python train.py --intermediate_size=768 --norm="layernorm" --norm_place="pre" --positions="learned" --qk_norm=false --bias="all" --parallel_block=false --init="normal" --init_std_up=0.0236 --learning_rate=0.00638 --lr_head=0.00792 --decay_fraction=0.779 --batch_tokens=[32768, 65536, 131072, 262144] --doc_mask=true
Each number is 128 + 24 x the weight over its row's rms, rounded and kept within 0 to 255. Layers, rows and columns count from 0. Numbers have three digits each. The size before them is the row's rms in percent of the matrix's.

# q: layer 11 attention query, 384x192, rms 0.221, rows 92-95, columns 0-191
# k: layer 11 attention key, 384x192, rms 0.225, rows 92-95, columns 0-191
# v: layer 11 attention value, 384x192, rms 0.219, rows 64-95, columns 0-191
# o: layer 11 attention output (transposed), 384x192, rms 0.197, rows 64-95, columns 0-191
q92 096:110100099138094181098139136140151124139092157140094133139123201146092153092129123134173109132158118143084091136141077147164112116157117141157143134083135132158141158165143136098117119145094124174146107153130111111174112143120159114162112063163134074147087108061121142125123107150149130166148131098149133130139101114124127105110082126114135090113159132117103101109125186145123126111126105123138152155114142113105127133120159145122118113138145145114123126147155121106165118098109117122110099123116137128100179132101122110142144109106133146144145122169126143127125089170093132104
k92 088:129105069148133091105123138115136108124172113163121110125107107092135155140108094129130117081161100147170164115140132153202123108157130129130113112131131146152088114115144123139113136112146132136141133078147109117104170140108130067112140089154116089153128109103128072154126122117167120165155114109118158153116141094147115171161106110153088115119108112132143153100080090162095162111120132147120155123103116126141160142144107126128105085097153149120130131097137144104164138147136100133125132140144140143132102120112094132103171133099077106111149111168161099161080134107129130114
q93 091:156156103171149105093127082107093144110161144149119150156128096148136177124109132138162153168143135127071134111138189098109124128104151156112167150127126130100127146186152158162116105145085092115116112092163163124137121110102140121140145143147160151128139134126157140155135116097112086135122140109153096169066135108144140148126100078176132127186143123137182115126085131143161101103133131110145142178122098104147132109167136132132139152107116096138091109126148165134132132087139130107137102133123127132109144140150124116106127117167108099160131141123147140092105119139142132107
k93 096:126153112117121113111139070124110098141138166121114122135162091091148113146120103125067147116138109137102118114152155113213087137112144145110171132164126140102151120132146117155148160111143097134072134100160118137116120137097121129098184114129097104118173119121073124140128153121132120095110133129168076168102158132105164142139165135136134122134164132110164103129127166104131161109140124112108151120142120143153117154128142180148151154110089137096160132094106170118113148135117130177142111128090138106097123112111114133139098092161101122101139161117084149137136134123102121115
q94 093:098107127127100118118092097149151097142106118151086140157121135139136137146136156142132162089157154129148114102133127119122124106090159118058094113167131138111114126106123118142126153142139151165157139121130130158173116120167118102083132134128124118161121145101090086180137123157142125130117122181114116152087123135134122123132101174151134159113183107108145154097146151129109120096105163140162115102102123151124146099076142146095095138117064155145117136143122156105110073144105144128136140119119130133149108099101169134150130077104128155133146121150135166137114123150156158062
k94 097:109125160110097127167139115132152166117147124128139117113170145119154116143131159088132132119123083130134151122157156157094095101103158136131092055122088147129130174085117168096082140148125119156143106136139139135152111100160130110155156105135096108183125150147090131144090120147132120133100142118107119146113141105163157137094152133167163169127118098112099140129133102130113138133116169130148124107123120141103113114144087153116070145148114131146110120136113150148128104122136092118148096098101163112139175074141133061159125105105113148138127127138158187120147128165110139143
q95 094:101106091103119078151116144104118115133100117127110130141131116139133123138143142124152126126138173134125134126110119162137156185103124097134155128134131063141153154123094120140129160125100178127130145150129110132149137113116112107117131123120149127137139178126134124164077149104113126127121130091107128168122111130101145148156117114139096183156147103132107174103131135161132174132092105103159123114179063145129150186136095099107107112145124140154193126101170153101151095100137142109107119139109127139137143123172097164140102122130127122159186152123127103150089150089138095098
k95 102:139151133081118125143110108145108084143124119077146119098158095122092124155130107142121111116146188174119130099113136150022146138100154141116092153132125138123123117131106130159122131150096132174155134139166112133167098110109132139115136128142139193174123136114121112112082141131098139113112124159125130142120110157109139150082119111146107183127185097158113158125152146115099146108171107155145126132127102144120163134147113159122135135112143089152143143124137111112146085168164125132115159128087123154104116116168147162108146136182148133128141122103123123138107137112139136153
v64 100:121145178113127148132117104123134093140112136131089172134160133089167153149166106124078119084142155118159140144118113111117152040141123117141181095137128128179107076138132149170124147175123131122161161124168132115137079126096137146103135125110147131108114159149159128114135104148116128163108165093124158118127125106115132154118074102088137121162134139143132131152101121150150160154186122129129102121167072131115112145122134155119094123103129099112111132112131099121134180138105054118115149139150096156155112125118139116140131126145115151116101125119115126127133146118160129120
o64 100:121168129118093161128119095116071120155136142097128134166132112130135135238160125102122084166152137121080147083090126126171120103111159100150128137069142138138121103133107102146085135149144106132165110112131141122125141168144142115145129138134132127132134119128128106117129157131105132085132112102131115141115137168146143099107061150142146119152168098141151134093127137114126110157150131152172117140107103112123148177131134142114104111161113122126180115105126097149170129162096121094079129117092128128124154136104123102135142099125137137115136144109130123076123081100144129124
v65 089:141145109091140059110150158127115141174121156146113155142115097138070133144124126134128145119110116159139114168119136137119145130163145173153112120107103129109170109141128138082132124109148106119114128144153122143137109143131153105122129116107164103151090133107142151123175124066136100129152145135100156151129126145136081126098133193083108100155115155081145136133137132142173172156135104132087098151189158097136165120116118123108119171142110124119139135136124097113174147110135120121132147134088150115113087145129086076138065112117141148113139127134107162125113136133160118156
o65 093:130106101100138141102111180132123110114103126119080093106140126157124118159095140121144148113121095171134173081141140082110126147123167120124157146140149118158114171127158101142140151119111130182144121095125123144142141161111106107101158120103114127161169098108157136159153132108103098103120117107114185130088112172123137123130150102146144126141094072094116109124121131146155123138126149182117086151129111191175104111121115108136115134110146141156147172119156130123124154091108160112113105137143131104125099133094115110129114153144137137109139091104161153141124118143089144055
v66 097:136136089126121121119171145156113131105131156132116132098128108129149150126139141149111121113145113091121132146149074116119092191127101170208173113134107165146115133143162115135113117131109115135093113114149136152127186124124126111157119135135153104162117109146119156148130100089093139092134154067099109125148146109123143175120104135147131130172142146080166170096151147140126137121109117143143107112107098150152143097118151151161125168124117067111079137119096150179174124139111142157139108142108119125146165115140104123115139126104136114123139100121170122077143140123168135128
o66 100:125110121099148139132177170133121095120170171148108171080097123119178114099168134116144094088106102113137141138101130110181134143104093119176130105132145119131130189100118139122119133130147114110122123067131142120131139170110150156131144097120156103136100140150149143118155068159125112101153088175113087139157123091137120102083112139088111093156108118133147136141156149141150135145141134141144092113131144115107118099123136145123187114164157159097126117138159140142156161133129134107139142135104135069150131126099137130098094159118112119142156108123104094124155152135134115100
v67 097:110139121144134105116114151124151144132178175088104121163109112110125140163102105157111113128118131146135096075157168135123153153176139112161117083125093155131149134155133128130105128123120105152119155089126137137132115138105165096125158169134117141057128097128173141103123165113122109142175137105106113190116109127141127109094138125154154133157112131126142117120115134118088144127134128137109120102131061087134135127127106135098135134125111124141078160140122123133166097155125139109105102128100191108123133056117100132118177146122156114124152173163147175119128110133161125117
o67 100:141118104142072107117143192104135113135133129067131090140142113171121086161091173104143120105120120123098152170115125141111093134122137127150150141138114130111148139095122179106125104174127098140138140126110073192144150144086132125113110138123118134137133103097122136099110116134122157175189106118154152107174099129183118097151138081104136141125096157137099126106132107121151125123182123112113136110131140109123101103116112121142120128107140139132134171140139104138123162094118128158162148108147112082101107108093140124176140106111066105100123146138151136109133109131137109124
v68 106:152086120161101113138143099136134178147125122136143124106126151116140120124124117099139124150115104078137095095113124119129130146114112135132099095131073118131106153123104132137102143128138142124100136162124135062117129112103092146152125102136109157139105108127164138101132114098147106133122114123128153131152141106129164119166096124113167115122135111123136131135137163149139106129084138192190079118131138158146142143109154135158143146145149102134106155163159098101089093088118116091174092148183104112163157106146147095101127194139137151147094103115148159099107133166113084091
o68 102:176087072145140144109131136104123089106149114125141159110181080157117146111087121134113143123111123132127088096103078090132086158155154108154138133115114126088123145130091123120093141122141157099120138131112119087121120090117140125179139131139106111172158131109118154124133123135120142083152093133127113117138107135188106151118130094168123161095173106165176097146124099131112125103119117125146120113138134167114153129128108155167139162111117100143126094174156146129166105110197077101154147121139118111133144126130140109135107147094122090134128121145136111101102122131139088116
v69 104:131097118145107137202146120143125144123117140145083135137129122192152124116161138138107132152099102102107127140109113112157115156124106127113107124075108110110122157148132175142130110125116119121061133154121103147159132163131101122183105108078131133102138096115116172173140087131136109123126121071100119151145146094146163178097092158134122103089170137114109135128150185141121133099170091119109166145106117124121131143125126125167128138152152067118168144096127158135113128118142125141138135109143121151154104146123113097155123103114078136132126111140137147112107149144178120131
o69 102:139129108131135140123114155162152115083146136088107155110124085100161138087193133122101106181125143094110126142121149083133094177096120124147164119148166102148165112120128130127114115145148132160114105128133116115139122108129136130144158112106086130159110126137130191116138114142117091133172101120084110102097151112080131156131159113158085144128114140105097125130113138146174153141129118145143120154122115159128126175151162137146152125114153118071091126138169108157138138113157087109117163138094126131112196132140097150131142103135119134128138136118071126127106152120083136103
v70 094:084112116167169132148147158058127112138147126085108136110136101147143163147102139143129076132133110141140078123110104112118113168151121123137162105122128148140105112119160104156160105125111097137160126131165139143114147157092119196142126158128123088155132102128088115174157139117062144105116139115099167098130134107169118126124155130167119156110099149133096122085129100082069095159112146130168134097105124145102143140130141157140135136113098103130137125108145136124134150147120125140107147155138151130122137121149133116162140153108151061130133110114146144102165168094140116146
o70 096:162111141118139155124146157139113131112130118172109111113121152126144150133206172093181154109141103175107103144138140144163119111099085133154073140127140146130139114134115085121118108170135149137125127100149142124145137142117147130146150071126141102120138143126134071143159086144128117111136105115118125111153107122111097116109102095082092119139134145091068167142126123155101127108136131115142150137093155126125121202129118115117138153130129109162108094121153180139167132117150153092119103113131173107136126125107164191159137091129144120136126109163121148115145115117111117170
v71 100:086117102126105124146124140131158101109115117148127099102136169095125123120120136119133131156146136135102144089116108185128080151144144118127151095121130107070111138108118125111157122094137150137121126133098086097152092130097115080120113124148153131130132109133140115097133129139120101100112144173130164075131106138129135096146119164153158121104103119154139123105097089141088137164156151091138099170119158102128130083115148135156118108125204107148150131143132115145171144109150124149219144113123110101174150161158167133135154132132096166119132136145115140114097131142135149087
o71 101:093114128150162114130145183075154183101142110109135108172093114129091131145131096159140133142145201093163157122165067113110170115183090126104166115113109128117112135144103130125116141122166121153152113089128124109134094095140165128131100115139115125162107135117148137134146122130125127109103136153133122134113144079130119132089122135143157146084171153092133135131084144156141104146104089128129140112130123168127136134104140105147168134110130099145083099144133121122165146165129147107110133113133141142125100139119123099126094054158117099126112143132096155138110114096149103117
v72 099:125122136133154164107142138120133147123152108104100142116120163123135165165103100157159118087153133128138091124168153130129145151103135142098093139137127100210149119124135115118124120143132116101117096127130085127134137118108131168137123159155097117166108125121104092127139080122113114102117097125132082130134115127140120106111147137131107142181135151130124119105127107166137113163151143112111104092124124134137177130195096151120123131166133126119136115146092181185139179140126155122099122131104126104089149085100150137051102117158166134065118115092139105118127156136127156129
o72 095:120147119111128133109149118123130153168101164144110104072099127122123140114094106121161093133092100144153109155102053151091133163107145123163138129120096152124158142123123120151137139132129111144170118098107150146118155153117133131127139100146156080118145108125171122105141119101140136150107165132133126114140133125143105117115147091069102141137116110076129162117174140161099100107161127140134167096107131159116094128154199118088109111149081134144107110122140105165088150081140131107127146124104170142196128165134144118132136147089115116135145121133154114085137110118125157132
v73 104:124107169109130105095121136104130104140141119109131116157126123108135087132136130153119141129134117126129138129132111157136115090153139127097149142114127118140150130145150157136135195173149095113127147139074174122111131104129170108137133098161116135102087153117143106123125094138103143106142177164128131157112118150129126142139123146115108106108077102145134159130122143118116083090141160130124146141133113151137072062112114072122140127098131112117124152131111146167127133172067192121127148165093160091105176115102179128138124110123160085126145147078099093137094144117111121153
o73 103:125142144161110166137094132127131151130129146134145162166116135108116114092148088136133109122144135163129101160161132166109143144185116145142148128126140127133097133135059116123143105145138109112154117125148085121138118132113134089157152124137122166071111114084109146117112120139151133117128191090172130122124155110115092117147097137087149121118132124093133152164121111085140134134147111141124077127128099113101092068130109098120154104125178167093132156116117120119122129122097162105118151118137092154128148145122088110094127132103181130104157155120101093122157123047135137124
v74 095:130129146116113159134096089169193111119142123119105151141125100141133118120119140127092069152175134152137089119110156101118154120142133153183108126118122157133071083141131118134110151119109113132154169158098110105109110111115073178083132168142134131141124152099090121140176111168134114116101117131142137130168116133111096144133113108111119161109143148128141090108097121148146138147149138142097125093094127140087151147118119144113100123108147088143123125114132133111185141118151107113125113122159137164177078139162116102094147159165104172142160143158131123126137112143120085139
o74 101:121191108100133107085137080146106110095153155125108106139128108127125133098135156128131124123190137062134123099176099120137153098153142130135090130055133132086127122135137143124090138100120131127165124117135122171120161106147112127088118118119146106118116120105130121108119128150116116167151153119138103145138137169188120145123136154129143119140120140139117112125146123153114120123116131115168123154132148083111107209116113124120101118100090122126143107135181094111152147119095167126142078139151147119135175097135163119140103081128138120145132139130085169086153128129127115086
v75 090:135096149109152152126139152110132086126092117103145130135132107117095092139123102130106110097165147132139105143147089117176099118100087119159120147153147137121146111120142163083118136107150125112135122146146096097132126199146098097135131136157135154103120146147127147107099144119117082158143118160156123159072112106101128145137148103148095137118154141113090130144113117152151082086128121116144093119105159106107171119127081116095139130129111113171107088150124185103128122143107135112132183103110145121090086116102132140122163123114094085133174130172136150112099123106146169152
o75 094:112116159138122172113125135152180136106120101103172110120131114131154146114123097143121112109105134131116158124121109171092090112106152092133118097194099133093106132137141073143155140116137101094086124129153157177116131113127129175083125172095077146078138142114169066120106098148073093125140119119125094127182183129162128113135157121105146164124147135125144142105137155124143100101135098129116096164130098101169166148124122115149133118103139132144124135121116143151077156153081128108132150143125124097133136151159113149129120131144129138130123113130124093131110131133113102114
v76 094:164134097131142113162156150152103104143143101157115127139171142167114176143144106131157133096108088119131162124117153118101121123132144122128147124121133066116155159128144130146149144115160138139113133162159157153164118113139083137152172106115117081152083137139126154105121070154146109155084133128115120081133140146127120102139136122113148118105152135137126161127082122139106074089189129142094109141147121101124062147149153148173131118135147139120135139146109109117139147149127165134102155153117135105147098141194071135156110096120113143130132124081127096148130148156106137140
o76 097:120078150125128176123144134150119172132114128153138127101133136083115148114161130103143110110146167092127120093115136123137133190145111124122155135078142119141166133126149143127150143142136157136133112135171143132156092071136114095119123133175142106124126089162135122139170146071108138110120143131137138150159140163136149144134115161152131112163148116100108116136108109109144129117150134164099123139120109158106148142132118127084113083098112113040107143150160140162159147126090080098170116154115145178140100148109128129153126138131142104098135117124104094150116114110057110142
v77 091:135099112145108149135110141154128136151163156151111110103080132155064131135144129134125099174117145123085119136105143147137160087115140146142089149151102116166110117106166155085120162121113136140116127128100119161156123071133113096135112150151103131115161134143098117187096130110120137132127111127156120130102099109132146078143137092150113107100137113176095082154147134140103131144139148155147121135132111100142118192111106178166111138159127114128141174128111137156120136118126144133107067116152105111078126120154133104081123132112122131105125089111143116119180151142096078131
o77 095:140124128128174106123168096154147117136161112129087141124145124145150108100133153157072143168113130105122117131173088103146140139122111102103113138158145128119139146140160164111076149100150111106104151111125147133135112145110130124162150123162069153092133104108108138113149140082195130157143125105157130146131142111161107123101173146134126130129093065110114097148152109159130150120138110130147134119127121123112086136142146102116109124162068165107169144139132143126114096126132133095129136092110148095161140144170107120170125155167121128105108107161095112146125123166108097186
v78 115:131084099134130116163140131141114118159108115118084169102139126160119149125088155105127174142139138127114150104130069110140121126086130129153123091097144139101106146095153089152144046128118116131123178137161123125158158150122045134137110135101142136092127130149123123115161119141143152090153149092131106167108128123142153140086142138126145083149137154143102117141115132117116138131167142115088114135122117101123145167139116142150128132129102123112148121122123153138141168140126121149111158133150102158177149157074129126086115118092097112161166124089155088131168127104124109095
o78 111:106109116109170130096123151158128170136137121138091114131101128133162109110147126156148081135128110128139108133123132080116125165095142134169094148128102107160119103095100077086104134152122157102135186138166131153098147134141109136182119151155122061145122142154112159142130143093098129108143124084125118151115176109108124133129127144099121131139089115162124169113114114112150133094115122129144123142161136152115165193075121151095147122157157118115106141131126085160116123139174126125147123158127147066107156149111115140151128087095143116128135104148112121166158109113105108135
v79 096:127117149135148114139130097124121077128109104153066098146154133146136132134123092188129184165142120121133128163102192111144121149124164158126142137111125114092142157108106127137104157122107136114139097098107107112132125126157111099116151120111161129152174138153082127119084127124138105149129099175096167095174123130151079132130117101107099168116133155144139158146163092157127158138138107091118157110104165116152138128180133153124089099130105135104139108122114107151117124112117138117164097089114131126142121135183145131085133100122101116090111118162164107170132159130138125109
o79 098:112148122129153094124168140141102118127179139146129114096115122138154105140127159125103112112147151137162145144065137179039126138118081111104121166149110133193136086134153156123143123098134133158147124149125150103137153156129145165143158098123134108134162103135119155139151121166166112146127123143134121101154135144124128151126121153102130128121117109111121067141136166153116079130077126089116170094149105136142135130174135160118132137131146101147144132115118128148129119120058118135171126130117105168120133112139122088118141088151120155172112110150109148130120140123061129119
v80 101:089146153108149132149154116142107091132123157115142104138123146127138156101169118122117128125164134132091134162124123163125102133178137121173156144095096094145112102137141138115132167097147106118165077119119144164111139172129106129156176094145131132122119176141110100155150138136103161120155147158122143152112126187118104161107100136105148110152117149086101093077098157145121117155159159145134117146158111130107097146142109091152121142092126134132089146091106117130131069167117140117107158147088147097140130111171115081134119071131160105126120112131099103127145108127107106146
o80 105:131145112117147111122085134153144160135122167121095125145144174134141117108170132087158127139114106132163133145136126188119178100165129159164112114141147172155098144111138167123119138098181163109139140132128085126129141104147139143127137087097129118094159105107117117145148120161125133115103122130150137134116102160138138099113104138184139127151093148112124111129101131095149143099189137153118105148135134143116095146162097112097109107161161146143112165139151118162112149152075115118119174123137132141123144136099156161082142138160114084159140108138087069091154113117110126156
v81 100:135054114122146104139101156092154118151164149134122096137102116128155078116103137137126127130165114117137091096163144148124157131119149126110120168116149097139116109122153115118122130152115150106128097094106144125136125130142128143124115204148155115118156136156126108143104133133148164133157143127185139130109130149101128113123160115133082086160106119173075142106126116134149113108092146104155105120126126165124079067160100131164105068097143127118094191139146129147136132155130147110086126135095138109141148151155167120170112124159159107115126126104161126115093125115125096126
o81 102:151128102136134110097114139147115095142127084168140158132151147131135122091133140157116137133079165137129146211123114195093135192168134156132146165140159128109110116108084085090145121119118151156104132114105130111133145094093119150133135160152103121094124159102120137117117093159141117161162156116123169152113134171160163143112069111103149134107108137094093122130126140109096131157151097141133135110126093117125107105117124117129114102127129176106175142131152088147122078126131121107098103101143157137135149121148118132146141122119156132107096132113158121158127140111150120176
v82 101:106165107137138077122094130114117129133119121128109130167105116135094134044115150149159109085131138137126128119144101103128108156131131133155075149136148112128143129148156129152128112139197122141135159140141103145102109118168147143163184121120128107104098150117096149127109121128134115128150115130161120133082166124168156139152183137112094084143185118117142111118136148134136094131132134110115121090143118148100103127119063084110106139126115118105125139140091124088140112144134178098119136148091154083163128144102094125151098108141131146143130143089125098146172108097101130166
o82 099:157118151101153153128134137137107109176150172131108085099136111114159129112115129129105149127137151173122099177149124134155132145160156112141145102120145089116136127120119143132191097114138120128118164117135136150143144142154083136196134174093141096114105157097114090097113130148083142139139080109109153130111133114138163101152131145128166168133132145094115130099110072091165119134106140167112126142137172117130148125084145159109116152148155149114093125120156146128118124125092140160152147135144147153131146119102143123149143184112107114090162123107117111112183141128075145152
v83 102:105159101127092141147135123132119139124130161109159152091122116153175088140085102121124146149083116106122082145106115092143152151106121109143129127108106110114181114134130145143168177116114149115156163142139101109153112114108155135134149097101176134133123102100083091130172145108111076114140072087122145148130106101120151079132064153110113112125135160125180088156154128132113175178148141129146110146163131101129166120130137112169112164155134119117107116160133136119125167108081132116148163119130141121145142115126114120125148117113116102098139137135131124145106118165098136085
o83 102:145123127130142135124110178075143141113136133166118119067152132135150141090092105108140097082122129119118139126133082138130069124103083140090134111123140090161150119128139119116116077127151125178139151091093166149115146130162118089138165121150144147098138090125151150116139144106111101126125101141139144165104152126147104139125137123153099127098146143151140076168160118169137106170152132141136126099131110137124099135132133147118104153098154091142118127152116118147160139152145119127135121127135130116108116145142064123098135148139088102169117137162100139091155054074124122098
v84 100:130180159094121150109123155096085126140114086113110104137127102137130094112149141159099140134061115138128140093154130126116134149121099104153160149114152149134121100167130131122141184127121114126087113080109189146120122137132169115132120156148108116099120134099115077106074143154111126123118159138130161155128071143115140111132117156139090119161160169126122124173170123100137155137143125146166158118133131149174130142175143118136131110105126124069131126128115160140121118084103098112144104129094160116091130114146134101135149138140141117125074101168113121142111148089139139096
o84 101:146147087133087185084119165093135118170090133112138115171131130117133143105143115170145109144120106098124133152126164173134141099117127114138146155127157119151105130124115137110152143127147111125137099120119141120111119186133138126111122157099137136111139123177106135136140135135174107140100116114140143161141156132114160116135152097129161140150111145156165078167175098175100167106098097123151144122138108102090111120156113081161118156151124136128167111142089119121176097125106111117136170088086085130133109115118100161140132131160125182105171119125124126117159107128144172101
v85 106:142088110112122138168157148129126179139154167115100164123131113127191128152137142165139156119078152086131103139119079147143130137130099099137160146087176137144111143103163103156110121127116143147108121120191165120145152124138070098130121136170115104123137087131133148175120137106104156110111132128112115125126161114153130128081142148142142117078149107164139146096122133114131136151144103126128143124127069102159122136160160147135129139145140139130083120127132123105156153124110112102121123097123094109110154144122137142159100109143086074179125107098138150144140184102116158119
o85 103:125114142133151131137123134136090105132131142112135153120108149134153145112187112124155138126141149136081130096068185085102083167062108100098109129115139138152113128082093144113110113118129129114107116125095129140151127150099158156144116144152173136136112140140182122106131071101121119117170145138130130126155119088102160115173114160127121115166113138095104163154116090134119146130158121125118152112119145142181110164124141110144095170137122100137175173140135133130153121139182135083135132123090140132114109092100152093125110126142142109178143089108111109159110116119127115115
v86 097:122106123154150125134109127154127082107139108180171139147143086123108120152154152130109115093108129119147121080115176118125148097070115141091128112133112131138161134099106107158136143179132104106150130124144108109111107130153166155126102144147123152139095153087125098115156149109145116106109131135139163043156149139168143107124096113150153118119138138092131136116145171124152147114121111106131122083147146114132136089103135154129139116111215121102140096149129128151132127160101130108138072128155151128148141121134114170131154106072128077104116135130144132127091127116154100100
o86 100:124102118146134144127132151119094128131157100147135094158140158109098114170122098101134120107100189160149126134101167137141126139122109156092117106087167140105115123139151129126124107162116072132122098112107129067096079132143176122121128122113100116109109100131131156100099111122136108131115125116118150083167144144124107124080143156099174100108131114153122097104202131137145116121118149117097122153163090101165081113106161120094114126136117100123137085148189118126121148139164071147144127122153124139141139099154112124133101134113153124153152181124135093130139142127100139146
v87 099:116134085124111128123117110094119138116140117119123089081099119121131105090158096087120148147098152091118105109099139145149113122099117082124123114139085119120144128162117090072121180127142104145122147120148110083164153141109118131151121143107124153153157091141138107128128134159141069139126183117117139119098133139099140182133122097125136109149167125108125085122143097115146118136135146129147107100097167089120129175124182132171155083165111091120137133103136129116104131132104093136168132111137115132143172141136099144105134148087112089091126123167121131131134112187173157135
o87 094:143171114133147101114102157130166138121151132103161161133114143118156118114096115137137137168109125081117122109136133116177106126144097110136155142142087118115108116150131107134119086130120160113104141147117119092123133090158130121112121113139097071085137096140107140141099110107129110126141084186138101138120145152133122139176100118128108106068142187185168092108114151175149118125091100111125104143163145144113148115146125098157145162157107108115177139123146110122173123141118123119113162132142162133137124164130164177131129116154107133135108087174127101100133166117108109095
v88 100:136135125145137129091110143101116122117115128115095131108088156089147062126103097141128118175181149132113114107144133121129038132137135180108127114145142111094102171154092143133144146111101141188095144125157177112103153094145123123132120099141080185132118074126139114132115088144128106126127111127115135119131158116097107099117138164112128158104096112144149133112084118099118111132163129115118125115115163140101135094135127147148146148160108173139065121142128127108123118157119166154110172136125139123119110128108119156143132176092131124134161162142123154137109140105155105142
o88 102:150120146158125116116123144123182098099109151125137163114091133143091151105168097133136168093119150099154113112176101120081146114128125111155152100140102130160114152145103123161136084136140112111124093147066145101135161150122089128140120122126154162122137089104122137116137110149113121134116147149099117113154154112119145129183102125059113126109107125135159147138078129129161143098134140107131145121136140143102191110146118133116149095095131129157124147121114194091128136136118132116163091140140149138087136119134094154160104118108124129156137171159143163163167081108108118161
v89 100:097089119118087118135141157130137077113120129124168143115164147069125141165133154085123105119135143171143082098113100102137159071144108126155149131105115119139137121138133136111121133116126127149135107121139125131124138089121103176131130115108112148152108135124145099120139133087148120144125158104116162083120142143146112144155129112152161105164094120118183152153114136158146092113153193109127120091103148164123124103102121146108127146121148118167158120125135166097149129103062178078118139111160151113123112163084161115133115139144136121079132146142096092135144172135127164111
o89 108:129173143147128154100107134162164098087122147129104140209182164133134125151086103084158145128182096186088104110139131150116161133146147086093143153103136164157130122165139119133117135173123091150125144116138142078132117097137144144119157139153099119176126129121115103115133075091110158115176159136124160181134117113141127116122116137109109129151131118157184139104137142145089129136129097136140105132138146154131125120129130141149151106150130148129103083131146060148090168148123130125146150117133146116130143145127124124102131140100147145136104146152134118136098104132156120132
v90 089:143123183109139156115127126121127079111101085115144151108145115110124150113134125095143087156096139146144172135102108101141169142094152167165099116099124159192127099159120116158146102127135126105129145128143142162136141108138089131123078137164130107072128130127138147102120120126152156153109144110118090143159120070119131165129132126130147157127147109122133138083107120121115144138145084134111104159131130096118127165134109141116136103113135151141166104145096146063153118117082145194122104114064112083114134117093121114122112129131144112186116164125139146143152120104132107112
o90 094:132140137101144137119202150133105139109099126078133094139117130090130159125138119121161132110126130137131106075132129122135129099100156127176072109119151141141132173135120124153142140119113133140105155102102151173120132178100101150116124157126107199172127158165118138112104119110089135117132127072102085125156053097081111132106153179130106138132154151155139126141164149107118132117098143139135134138109135126151114156101166154108118120161163130134104179137127088111107147117104107112153140143123121173129166142125155153126106124106121178120138141137158109128115137148140108126
v91 093:073152102141099155121112110127134135131103168163138156145109089134102091158130121089123110096121121149098101110117136085153073114151089103152148137153104129163116105141148140133084086127121092115135129163154187126151113102130146141132087106133152120156081103121150094135120190122115110140174064097118115123138153104135133118105097135119100135119109159099109106117140124137169101144133162131139166145098135091152145147112123133115102107090108133117088121111152125136082148148150071099134182139114116127161128123119114115092149142159156168132136113118137123118157130149144121130
o91 093:136151100049119130138166163136151100097133131082115118152158105119140152155149132125083161118091069117126149105128094122171147127139092129117131096171149133128144126145126093128135138140106155096122154128118090157122151133100138110141111153164155110108122086119109103132151120109138155158097159161083126140091118189183114126163127155166119109126112155079089128122191124139144107145133154088149133106161110108100126126109136136124136120120094083137133129104109164159140139162144171125122126126129130110116137118139116134099141100093169155150127121119156115132153083117116128114
v92 093:097107145156124087121118148102117105135127140168127130119157131119065098148112100130125117104188147105144134141146128124117146121146136137126107095116137142126115143128162097106138156114127150123102132128103093130146128154140135079104170076130131148161107176086122096146205114157110108153119108179102134098150169117127169109117163173109148124117085106133128122146125163139136131104124173107112122118151125146130110119160169081095136128100136114138119140127117117114115112114155164102127144126084139104140109117205132116150122138159130097119132132102130152192125146158085099125
o92 101:116110147138170097129104114138100120114139147104090152103128118160124098103101105121132091158123115121164125127121102142155130122194140135142106138128113141100124138151096136096178086107164137134201121121167111121134122090165150119139146134167128146109184152127105116128105108119111128109120138087104103144083122150144140082144127126153135130116160096099092091132099168115134144121131115157093170122105141105168106131136138104124102128127160083116102135157135157119109180097112114121130114108122110154124102116142084126096113135152156150135157162060112091143126117095121093096
v93 099:100149163090152131072135125125138134139115120105141131095129164103129150112118092116148104121137111144172120106140094093132110130121123114098117126120122130119115141143120101148103100116137116143144099132119129129157077141131154064127097119147147124113144172171116104139115173177138167116134136129121112132142139108105111108116180163099098139149124159132090091167130088126123136113131132111108161152122152106152112117139118133122084124134112167158143096202116156097157161114157111138149138132142084151104117150173074108107095148141126116134152084078130171139088105170115153117
o93 101:156142163136151141127119128084153099105074159145194132124086100142118180117093137153134128150135162167122129126113110100127147121096086113124112125148145127060102144112142156097168158123120137121135155136156129183113082137102160142125130124135092143152140126123139160125130121124128142165071120141086115163100149150126116139144115122144139134151159107127135134122097116166118131139128113115136154112130133131188173141094106187123125104164108124122135184150099105131107118117118213116124139133136105140126126137137095124120135106128139171098119138103161104082130091130134119139
v94 102:114098130162135143149121110134133125162143121109139126119134147119161123133096123133122157114115104103132175145152121118136169104150096087171140110134131131179143108125126115166096123181121104146152154113093176160113145105113140168127146128138153163127109117144128114104157169100109128136096110131139147119122143096118115126123090109151125149134090106162086140126121148136158135146093142127122090151117128146132154081125067131131082129102091137152099086169153091106170139153109158111098134139139132099132102084095178139127093102058151125176133150126116103089132140125116157166
o94 097:104141140122122147123117103122121108148119154140122176131111134098135146194122162128162093136147130117111150150145147140101133091117086147165124135094115084124128117143094078134137119147104142142117143076128088117115150124087106158147175182143104142117077117070180136122150131128116169132136134109145145129139088164140081127118122147096106101106157131134147114123142127119116141108159130100097107121162118126131061108110113153132144154107102152163086140125133184102109149145154100105138091135159095093101185119130153135115141150109119144126153143128115137149115086122153141110
v95 094:115159145140116161121135147098124100118150139126138112160143146115165123154183113138102135110074139117090116125129147137127107119120143112132110150110123091098100094167161135091167156122137162103124145154125121127155120153142114112078142144115157096111147151115155108103123161155143121140174149128116156099132118145104135170115096138148167106143110146094087105094131092070141154123119127175170139142140108125110107081152122159152113103160160144181118110114101097104118155166149114165112133134134071094150103112143113107130126144113092150111170148160092137119069120124141118141
o95 099:152131138116122128187117148118131162133098087092133145135114147133103137106119109147110107146101143108085181116153146116114069111131133144142133147094148171158116071153124136089123134111169107176092139127142129165159108134153178097136119139136149119133133114136174128106096137167108172179121134164152102108140145118135164126082113088134105124121167118163101120102089178143087138134111124142110073151102097159141142142090126163133108073152150133090157135106139153142133157121093129156112126125158154159100159123152146152145135106132135114130114130135118128126143102143132109121